Weights of a small transformer language model.
Size: 13 layers, 3 heads of 32, vocabulary 4096.
Architecture: LayerNorm before each block, rotary positions, no biases in attention or MLP, untied embeddings.
Training: a variant of SOAP for these matrices, 143M tokens, 4368 steps.
Each number is 50 + 15 x the weight over its row's rms, rounded and kept within 0 to 99. Layers, rows and columns count from 0. The size before them is the row's rms in percent of the matrix's.

# layer 5 MLP up, 256x96, rms 0.293, rows 145-255, columns 0-47
111:51 43 39 51 54 55 43 13 50 43 54 53 49 48 56 32 39 42 42 26 44 43 67 46 55 46 37 54 51 53 33 56 40 42 57 45 48 45 63 81 60 62 64 53 52 57 57 56
104:68 77 53 55 56 50 64 26 65 44 65 78 58 68 68 47 66 47 44 48 50 36 61 44 37 42 53 40 83 49 72 46 43 64 59 59 33 67 54 48 32 36 51 91 65 40 62 41
098:19 46 64 54 85 61 73 60 28 84 51 37 38 43 23 50 54 54 38 64 63 66 63 64 32 53 40 51 68 59 50 49 82 43 38 84 40 43 18 75 53 35 34 52 35 67 81 43
107:43 83 51 53 60 62 35 51 64 30 66 49 66 33 50 74 83 63 41 49 44 56 61 28 49 64 40 41 30 64 50 36 75 42 38 70 80 49 68 60 62 56 32 39 49 50 70 48
111:57 45 24 33 51 83 40 29 68 53 69 58 49 57 56 65 53 48 64 48 32 47 45 67 23 42 32 33 42 44 52 30 38 32 57 68 64 36 54 59 43 33 57 24 20 46 57 53
118:45 45 51 60 41 67 65 26 78 60 21 62 48 48 36 64 63 40 51 51 35 43 67 59 37 55 36 62 51 53 64 56 53 28 41 58 70 57 08 63 44 53 57 42 44 34 64 59
099:48 36 51 60 56 49 59 72 43 67 43 60 30 33 59 53 42 37 56 60 50 51 42 42 45 35 40 26 40 48 56 58 57 61 47 00 42 65 24 58 45 27 36 80 50 48 61 44
098:39 40 65 47 33 41 34 83 28 59 52 74 45 51 57 62 43 77 55 45 48 46 34 28 67 27 59 23 36 49 77 37 47 59 68 43 34 47 40 63 62 65 44 54 39 47 47 43
096:61 74 50 41 71 56 27 51 59 51 60 38 51 32 46 54 25 79 55 69 56 61 63 25 44 44 59 28 51 47 40 71 41 56 42 45 74 48 49 54 56 72 75 56 65 67 45 52
112:35 34 53 60 31 62 54 46 39 51 79 51 55 56 54 71 52 46 45 48 73 53 46 76 64 70 59 75 61 22 39 49 35 35 78 45 23 38 57 56 44 31 53 36 57 60 54 52
095:29 60 56 32 46 69 38 58 42 18 48 28 32 34 47 61 27 42 44 60 57 33 29 54 60 53 42 66 64 38 38 54 64 47 44 46 50 66 44 46 69 25 47 65 75 35 64 37
097:45 28 27 45 54 46 38 52 74 46 49 82 44 31 56 90 41 46 48 53 75 57 57 58 53 72 37 69 47 75 59 83 45 31 46 57 46 40 66 47 42 54 84 41 29 60 51 20
098:54 53 26 80 48 62 68 23 78 23 49 43 42 54 65 57 56 47 37 84 64 61 44 47 62 61 75 58 53 48 76 73 67 57 43 63 32 40 61 64 44 77 51 58 68 27 64 71
081:38 42 42 41 17 20 36 40 30 67 48 49 36 36 31 32 21 38 76 48 49 32 45 60 47 42 07 50 61 55 25 32 38 44 53 45 50 12 32 29 35 52 43 41 53 17 47 34
115:67 57 31 86 47 61 63 54 56 55 56 74 49 49 29 60 31 35 71 49 36 48 27 56 53 73 77 64 75 53 79 70 50 33 36 57 74 38 55 23 55 61 54 57 61 67 81 62
110:45 43 55 53 52 28 40 43 85 46 24 67 50 34 45 46 75 46 48 54 64 40 62 57 40 57 19 54 52 42 26 36 52 73 42 36 48 41 61 53 61 38 59 31 56 38 28 29
099:37 69 53 38 41 41 67 58 33 46 57 40 33 73 51 58 40 41 59 53 59 24 21 13 75 45 47 42 77 71 71 52 71 43 84 40 29 55 49 67 48 46 52 71 35 45 54 48
110:37 47 59 42 34 53 37 50 59 69 62 24 43 28 48 34 50 55 66 56 45 59 71 50 82 18 51 30 63 77 35 59 54 53 60 59 64 56 59 63 71 63 38 47 60 33 52 41
114:27 55 54 39 40 59 48 44 66 45 42 47 40 60 41 28 47 56 22 43 50 07 50 46 27 42 39 54 56 38 56 59 57 61 65 51 79 60 70 45 28 48 42 31 43 48 75 66
108:43 66 58 32 47 40 40 48 38 71 31 17 76 27 36 35 51 51 62 46 55 48 71 55 55 49 11 50 33 25 15 35 50 55 59 57 54 60 71 33 60 64 72 61 22 43 61 59
066:76 40 30 24 31 24 83 34 66 58 41 37 27 27 30 26 20 53 42 29 43 26 44 20 44 39 37 26 36 38 27 40 31 50 55 68 40 42 49 56 55 32 65 62 41 44 16 28
102:56 32 44 47 84 71 46 51 26 45 62 46 39 73 45 48 37 44 17 67 22 45 47 73 43 62 41 55 54 36 40 62 54 46 68 71 31 70 58 37 61 87 55 37 57 80 48 51
115:53 65 24 30 46 68 53 26 95 54 34 46 44 67 52 49 64 49 55 58 67 41 54 54 36 47 65 58 65 55 35 49 42 76 33 61 60 70 33 56 24 46 73 35 68 42 59 43
116:31 48 54 33 54 40 30 57 56 82 64 52 40 65 47 65 73 39 60 52 60 27 64 29 53 63 44 38 78 38 27 62 41 55 41 06 48 45 37 39 41 61 81 66 47 56 77 30
096:34 50 62 22 43 50 45 73 77 31 50 34 40 49 31 63 60 07 36 64 39 54 58 78 45 54 51 77 52 62 55 55 49 51 56 66 75 39 48 43 50 54 44 47 49 23 44 60
084:63 44 41 53 60 49 58 52 54 45 42 37 38 46 32 51 51 76 55 53 14 55 52 26 39 50 68 73 73 49 61 43 18 46 57 67 28 45 45 59 70 42 60 65 41 27 62 27
099:59 43 12 54 51 64 54 37 49 14 45 69 55 67 46 32 60 67 65 45 36 53 56 26 58 47 63 27 51 51 76 48 26 13 34 69 53 52 52 52 45 31 69 52 46 46 51 45
099:54 58 35 80 68 48 22 63 31 77 66 54 39 54 40 53 41 52 52 49 64 75 30 53 36 54 36 23 24 34 44 43 60 49 45 33 63 45 55 36 44 56 60 28 89 57 37 51
091:53 66 27 24 59 68 38 25 25 54 48 47 48 29 78 42 36 26 51 53 32 50 72 44 56 66 68 57 51 46 42 40 49 47 81 55 74 65 78 55 66 90 64 56 31 46 91 44
090:27 68 49 50 57 39 53 55 37 45 27 33 42 36 46 24 27 22 36 40 42 25 50 51 85 88 50 47 48 34 57 28 48 36 30 56 46 39 59 30 59 41 40 69 63 44 37 24
101:63 64 87 14 26 34 54 58 33 47 49 78 45 53 53 68 46 47 72 89 54 71 49 45 48 40 49 54 35 51 58 65 27 69 25 38 66 56 47 44 77 51 81 41 40 21 50 60
102:69 43 36 41 32 07 52 50 47 63 38 30 53 59 69 93 35 35 35 29 35 47 81 45 62 69 59 51 38 62 61 85 46 60 57 37 61 62 43 48 57 72 29 31 41 55 55 32
103:38 57 63 33 68 54 45 51 34 59 50 35 52 31 26 43 37 59 31 42 51 56 61 54 72 40 27 52 53 64 24 36 23 52 54 37 29 24 43 47 73 49 35 67 48 91 31 53
098:87 36 41 56 73 48 79 53 73 24 52 38 48 64 40 46 51 56 67 17 72 47 60 21 71 30 53 75 39 47 54 58 38 59 55 58 64 34 56 32 32 28 37 70 36 40 41 20
106:56 35 42 28 25 31 30 63 66 52 59 52 37 51 68 67 35 42 73 55 43 48 47 50 66 82 57 25 54 50 46 66 51 61 61 57 60 18 78 35 39 80 49 50 25 32 27 34
103:44 52 65 32 49 30 62 61 74 32 37 43 40 28 55 75 39 48 54 68 36 62 41 60 58 40 41 48 28 37 61 69 50 51 61 70 76 34 38 51 67 57 32 45 42 11 88 40
103:31 71 34 45 43 55 61 49 52 75 65 32 77 53 42 41 51 40 65 49 34 35 35 49 51 33 55 62 25 25 30 38 51 48 48 29 93 53 49 61 51 75 40 52 39 43 71 68
103:42 34 64 49 30 62 43 42 72 50 33 63 69 52 61 40 48 14 49 58 66 36 37 50 63 70 46 34 49 55 37 36 52 63 49 28 48 36 66 64 35 57 60 63 35 36 87 53
105:59 19 16 55 64 63 56 58 43 55 51 63 57 60 50 25 41 54 65 60 53 58 51 29 25 46 39 38 38 35 60 44 41 27 45 49 33 39 48 36 48 31 49 48 41 15 13 73
066:26 40 64 49 46 70 15 37 45 49 41 64 26 55 29 58 80 59 48 79 35 50 44 51 58 62 48 53 29 37 45 49 44 54 66 46 79 53 40 30 54 29 40 17 43 78 36 50
103:53 36 56 80 33 47 56 70 31 56 68 50 43 53 50 41 55 43 62 55 73 63 30 55 37 33 51 77 48 67 52 30 37 50 57 45 71 25 58 43 23 28 59 55 47 76 54 58
093:47 57 49 58 44 64 51 57 69 56 47 51 54 39 78 72 68 41 65 46 35 63 56 52 59 45 46 81 28 47 76 86 64 57 80 36 65 75 54 48 36 61 38 50 42 45 59 82
061:75 75 64 70 47 49 91 60 66 57 75 66 49 64 75 58 45 68 67 62 55 57 51 60 39 55 72 50 62 75 54 47 46 66 46 53 45 37 42 80 72 68 65 58 56 41 65 51
113:59 65 46 60 53 52 36 42 63 49 70 65 61 41 60 73 24 42 45 29 49 36 61 60 74 66 43 52 54 87 24 59 42 49 57 34 56 54 27 34 72 71 52 36 29 57 45 38
099:60 99 75 64 50 35 41 50 56 72 50 48 57 55 49 82 67 64 53 68 53 45 52 56 60 48 40 32 74 65 89 34 37 25 63 76 57 45 61 65 81 60 60 49 24 52 70 49
115:27 57 59 77 58 59 45 45 38 63 81 53 37 49 20 46 62 66 79 79 61 67 63 59 65 60 47 63 39 53 52 58 61 69 50 69 52 71 47 65 52 38 20 72 67 55 59 43
109:43 38 87 52 61 38 50 66 61 57 66 73 62 64 38 40 56 62 41 48 59 33 28 62 48 29 48 52 40 36 28 68 55 74 54 53 34 49 76 48 51 66 67 77 26 33 50 64
101:63 49 39 51 51 58 72 28 32 34 53 37 68 32 44 38 46 39 57 47 66 47 32 42 35 41 33 71 63 54 64 56 66 43 36 65 58 59 72 55 60 49 80 52 42 51 53 33
063:62 52 74 71 28 62 82 58 64 60 53 42 40 39 66 55 42 36 32 64 56 35 39 54 73 70 65 38 44 50 30 39 65 54 48 73 43 53 53 77 70 73 54 59 82 59 81 57
110:56 28 42 56 31 33 72 66 46 56 44 43 37 62 61 69 14 55 54 36 46 46 56 43 57 96 52 39 38 43 63 54 28 69 42 68 62 38 66 59 61 54 60 64 53 70 51 65
105:58 26 52 62 39 39 58 40 78 32 55 59 51 11 57 34 58 38 49 57 60 29 62 53 54 47 70 52 55 45 60 56 39 47 39 47 49 35 65 14 46 62 33 18 53 64 58 40
101:29 72 22 42 48 47 40 17 59 37 76 47 71 57 78 64 28 32 60 42 35 52 55 43 67 33 41 51 62 65 61 64 93 42 31 45 57 38 53 09 56 46 48 34 72 50 29 46
100:43 80 49 50 31 74 50 44 57 45 74 27 78 47 68 25 68 69 90 48 56 61 30 66 32 23 56 67 63 59 88 61 22 40 63 66 29 53 42 41 43 56 45 51 42 38 57 59
106:67 52 64 32 58 79 50 32 68 46 40 34 63 67 55 72 64 55 66 70 76 60 55 44 47 64 26 50 43 53 48 36 30 37 53 55 60 43 52 41 33 56 49 62 31 56 62 57
097:42 67 40 52 13 22 40 47 70 57 60 48 68 50 60 73 46 74 46 48 74 56 54 40 46 93 53 38 40 61 50 64 70 71 46 57 45 55 40 62 39 53 67 60 77 50 46 57
109:73 42 60 35 49 76 63 59 48 43 28 50 63 64 24 65 58 59 70 48 48 60 35 55 54 68 33 74 69 47 67 73 64 54 43 34 40 79 65 49 58 47 61 43 47 54 45 61
090:51 29 40 73 44 49 26 70 55 65 35 45 35 53 40 20 68 48 38 56 36 47 47 38 49 59 52 39 63 33 43 52 57 34 41 40 46 51 45 34 52 64 33 77 29 56 52 81
097:54 13 51 42 40 55 52 44 24 59 66 61 71 58 30 43 70 47 63 53 15 41 33 60 42 30 39 65 34 43 46 37 57 47 24 71 44 56 38 38 30 41 53 36 71 30 45 74
100:58 58 84 71 58 34 65 46 55 74 44 61 53 21 62 45 57 57 46 56 42 46 36 74 20 24 26 76 38 51 40 30 31 59 67 50 34 24 81 45 38 14 51 41 55 51 46 37
088:49 35 47 39 38 33 26 65 56 81 54 53 42 38 62 73 62 27 44 65 35 64 59 60 39 71 44 47 78 41 84 59 44 33 43 61 74 77 48 69 83 57 33 77 69 45 65 50
112:78 34 48 63 43 38 81 39 25 31 29 42 38 58 46 47 48 63 36 53 54 42 17 72 53 59 50 62 55 40 55 37 57 38 53 78 70 41 46 48 39 58 48 23 60 60 65 33
111:56 60 40 51 80 47 43 54 50 71 35 69 63 58 43 49 65 56 39 44 42 46 75 31 49 66 37 25 51 81 54 41 41 33 44 46 55 48 35 60 49 61 68 71 30 64 40 55
098:40 36 50 73 42 25 53 29 34 55 63 54 44 16 72 48 45 57 86 55 50 47 42 52 73 26 72 61 34 69 42 66 57 38 49 31 57 23 65 57 62 60 70 61 47 55 31 53
103:46 42 75 23 70 45 27 54 22 71 68 49 52 47 55 36 78 47 42 39 13 49 58 56 46 79 28 45 67 70 62 39 43 68 20 43 42 61 69 68 82 49 58 42 46 46 60 17
096:50 30 60 47 56 52 28 51 27 72 19 52 45 28 70 53 40 44 44 58 17 48 69 38 37 59 30 48 25 55 70 40 66 70 37 74 57 55 35 51 24 65 36 74 35 42 59 45
113:45 39 67 45 51 50 56 59 35 43 68 52 60 28 57 68 30 34 61 42 42 29 50 35 66 34 37 43 58 42 45 53 74 56 52 56 29 39 35 38 51 50 43 57 45 66 70 27
095:60 27 33 26 52 56 47 46 44 46 36 57 75 50 28 51 49 55 54 53 36 32 40 56 46 34 31 25 26 42 35 63 35 29 68 50 68 40 40 64 39 36 61 24 45 17 51 34
107:43 39 34 32 48 58 25 35 19 41 52 57 34 23 56 27 36 57 56 39 59 32 45 42 36 32 56 36 55 48 27 48 34 26 42 42 30 66 26 52 68 58 58 54 30 54 27 53
111:36 60 54 43 53 42 61 25 39 53 64 86 53 48 48 53 33 36 59 53 61 36 56 44 27 49 49 63 43 46 41 63 28 16 49 48 60 25 47 48 75 41 61 44 32 32 28 57
089:46 16 61 60 57 71 61 46 45 39 68 45 48 70 76 42 33 48 35 21 56 43 70 42 42 58 53 53 80 43 44 64 46 57 69 54 12 43 54 63 43 68 37 52 53 50 48 54
103:52 58 66 62 51 36 56 53 43 42 86 59 47 49 81 58 55 43 76 42 59 40 55 46 66 42 64 59 62 60 59 44 73 57 62 81 36 61 73 44 40 84 70 65 63 64 69 66
113:69 88 38 26 45 59 36 72 31 40 48 46 31 44 47 40 21 58 48 55 24 41 36 26 48 60 24 48 61 73 52 40 35 60 46 53 69 54 52 64 41 54 27 71 52 53 36 42
111:56 49 80 41 62 31 56 44 35 62 43 49 63 43 80 62 57 59 53 31 48 44 38 57 54 66 55 64 60 86 34 48 37 58 30 33 24 62 29 41 42 63 46 33 48 46 60 27
103:72 61 41 15 42 49 56 29 50 40 48 09 65 64 72 57 31 35 43 48 70 49 44 51 26 44 40 24 65 44 35 41 57 64 52 56 73 70 50 82 70 32 57 59 20 65 43 50
110:12 73 54 71 40 60 59 44 42 43 56 42 59 50 35 46 52 18 50 59 36 42 38 44 60 46 52 47 29 61 74 37 50 36 82 54 75 52 66 47 26 33 39 79 56 40 70 49
078:79 59 51 68 45 46 68 72 75 51 58 44 38 65 49 68 45 52 89 29 55 22 34 57 55 54 58 54 53 55 34 42 20 77 41 78 58 84 17 49 52 78 49 68 62 50 57 78
104:62 42 35 18 60 55 32 64 55 52 52 69 44 61 80 43 70 75 67 44 65 72 60 44 50 63 50 42 45 56 44 49 46 31 43 16 39 33 76 56 58 35 36 47 41 30 53 35
095:35 77 57 62 47 54 61 62 47 52 56 60 45 47 34 57 34 53 76 27 60 46 81 59 58 20 58 22 34 43 54 33 32 65 46 35 87 47 47 53 46 54 45 66 68 51 63 54
095:63 34 60 75 27 43 62 37 60 64 53 48 48 78 44 34 36 50 75 35 49 59 54 46 41 13 41 39 37 33 36 47 45 62 39 32 51 51 14 48 46 38 57 63 58 76 48 81
112:27 22 37 58 75 51 41 67 32 25 24 46 32 43 50 31 49 46 42 65 48 44 27 82 34 51 50 19 62 42 69 51 43 64 37 46 32 27 28 35 29 49 57 42 41 64 32 41
097:26 44 63 55 41 43 47 52 57 93 52 48 19 68 32 27 80 52 72 42 51 49 50 62 59 84 30 50 35 36 46 48 45 32 76 24 41 51 73 31 44 57 70 35 70 44 55 45
107:33 49 57 47 64 49 64 70 46 25 50 64 47 58 70 59 42 66 34 69 47 47 35 56 51 73 59 54 57 51 85 57 62 59 43 87 45 67 54 48 32 60 24 62 65 45 78 44
077:57 39 50 61 40 57 77 79 49 39 54 49 50 60 30 42 56 58 27 47 43 65 37 74 56 61 37 55 20 50 23 68 30 56 62 52 44 29 69 64 81 27 17 47 54 33 40 49
093:46 27 33 59 43 60 69 49 76 44 57 43 59 58 57 66 50 52 20 31 47 58 72 39 36 67 36 60 80 55 69 57 50 68 64 58 51 23 42 58 70 36 56 33 50 36 46 57
063:19 29 60 55 47 54 34 41 44 60 39 52 49 76 19 71 41 38 50 41 34 43 46 63 43 24 42 39 60 49 63 16 61 54 57 48 60 38 52 21 40 48 62 32 25 64 36 55
103:52 29 52 56 30 39 59 51 69 43 13 70 37 58 39 44 52 58 28 60 50 32 77 03 71 56 56 34 27 42 49 44 40 38 35 15 71 45 57 78 58 21 42 49 18 35 53 38
091:50 44 40 32 51 40 48 70 71 64 44 61 55 43 46 43 49 25 50 66 59 50 86 35 41 64 60 48 35 50 13 64 48 77 62 63 75 72 51 33 52 35 17 50 61 52 57 32
101:45 49 26 55 46 76 37 31 38 35 86 30 21 40 77 42 87 42 78 40 58 46 58 54 51 44 62 84 58 51 86 36 56 31 62 44 63 55 60 30 45 54 76 69 60 33 46 56
088:29 39 32 70 43 57 41 37 50 52 59 68 83 43 63 72 61 59 32 41 51 69 61 72 58 49 68 60 55 40 57 20 46 23 20 43 40 63 44 44 53 47 69 28 48 71 72 58
116:67 39 52 73 35 74 66 76 77 35 39 78 45 57 43 40 53 53 16 56 71 64 83 46 52 67 83 36 55 58 48 13 47 28 57 28 60 65 45 40 41 61 61 64 50 47 60 73
105:80 61 35 35 64 54 58 39 61 60 31 68 43 49 43 54 78 35 63 30 32 63 45 61 67 62 52 45 64 56 53 16 28 58 51 71 46 55 54 40 45 48 41 48 36 37 27 64
117:53 37 67 54 37 50 47 75 61 23 81 47 52 56 58 58 48 60 40 18 71 45 70 58 59 59 59 51 56 52 62 52 30 46 39 65 48 62 60 32 54 43 45 46 37 44 82 73
068:48 60 57 58 49 58 81 40 65 38 25 61 42 31 41 57 59 39 43 59 64 48 39 45 32 25 64 56 36 51 68 44 20 71 40 30 51 27 39 53 80 39 28 43 38 41 46 35
089:42 62 33 51 68 36 64 53 41 40 69 63 80 30 14 39 18 22 31 36 58 21 47 43 52 60 42 65 82 53 59 46 28 48 39 52 51 36 38 66 74 83 69 54 47 60 49 41
107:50 44 46 68 56 56 77 51 59 70 68 43 71 26 81 72 52 56 65 41 62 63 62 53 57 48 55 53 19 38 55 44 45 73 43 37 57 38 54 48 65 47 40 61 50 35 56 51
103:87 17 62 39 57 76 67 69 53 38 38 32 26 31 65 26 37 39 39 47 44 46 53 62 57 50 26 59 42 43 55 59 43 24 50 49 47 53 49 67 50 53 56 62 62 46 44 36
085:42 47 53 48 56 45 47 63 61 28 35 42 57 45 49 80 22 43 36 43 44 68 47 27 45 63 43 45 23 44 35 58 62 31 74 30 58 29 38 58 61 61 55 59 48 53 35 57
102:34 53 45 51 32 77 32 73 84 51 51 39 41 76 36 63 58 67 66 46 08 68 60 58 52 56 40 62 63 72 70 33 67 32 62 35 43 31 43 63 50 49 63 76 28 55 36 38
099:46 49 52 79 70 40 58 51 49 52 35 64 49 20 45 68 61 37 46 62 38 38 44 61 43 50 41 62 21 41 31 37 44 33 63 43 51 98 53 47 78 35 43 46 46 31 56 36
105:35 51 62 29 48 56 57 14 57 46 41 58 51 71 29 62 47 46 39 36 40 11 51 77 40 52 44 68 68 71 42 46 30 40 62 55 41 24 53 47 34 47 14 72 29 59 71 59
102:08 76 56 74 64 52 37 51 54 39 74 64 69 48 55 52 43 47 76 53 75 62 62 22 36 54 30 54 23 62 64 45 69 39 58 38 52 42 66 77 43 60 62 37 55 33 51 58
108:25 44 70 42 28 18 43 47 49 47 75 62 22 41 39 52 59 52 44 21 60 76 56 30 73 43 68 59 34 79 65 56 52 53 40 84 41 07 44 32 48 35 47 54 56 41 65 29
112:66 62 61 31 64 59 37 55 52 49 40 63 61 47 41 49 47 67 52 54 50 48 37 47 58 35 44 59 12 35 51 30 66 67 41 21 61 35 55 42 35 58 41 66 42 50 42 78
104:24 52 59 79 45 46 29 41 52 39 42 54 44 74 33 29 88 40 61 30 78 23 47 78 55 59 65 44 35 79 55 58 33 65 41 74 44 41 41 52 49 55 43 45 42 64 64 57
098:51 35 58 61 49 26 58 54 28 34 57 57 59 27 40 24 40 43 50 52 66 55 54 49 47 76 66 43 55 41 52 43 74 62 21 90 45 41 44 69 61 57 58 24 58 53 83 67
096:74 28 45 71 52 44 48 66 38 57 45 51 30 33 73 58 46 42 52 59 33 26 47 26 42 66 58 68 28 75 15 73 32 36 45 37 57 50 51 54 55 58 54 46 33 77 44 56
100:55 31 38 40 58 46 37 65 62 32 66 32 60 46 61 54 87 44 53 57 27 63 34 36 22 30 60 56 72 22 54 37 43 44 44 65 39 30 55 53 57 43 22 55 53 38 57 45
089:45 56 28 77 37 50 46 60 44 41 30 48 49 45 42 40 43 44 61 52 28 67 41 40 33 50 49 50 62 39 60 33 24 41 53 74 67 64 46 42 60 52 46 46 28 41 82 51
094:59 60 63 37 67 48 44 56 54 94 60 47 17 42 28 52 45 60 57 66 57 43 61 20 68 83 53 59 49 76 56 64 26 63 47 28 57 28 55 79 44 43 38 46 31 68 48 68
113:61 62 42 70 84 27 64 34 62 48 56 74 63 68 48 63 58 38 22 43 45 55 48 36 62 57 48 51 68 51 46 36 44 45 49 67 45 70 35 74 52 75 65 55 72 59 56 25
108:50 54 50 43 50 63 57 50 39 48 38 57 58 49 66 78 54 30 59 83 82 58 34 61 48 49 59 60 52 37 57 56 27 54 53 34 60 46 40 92 57 52 86 68 62 51 69 45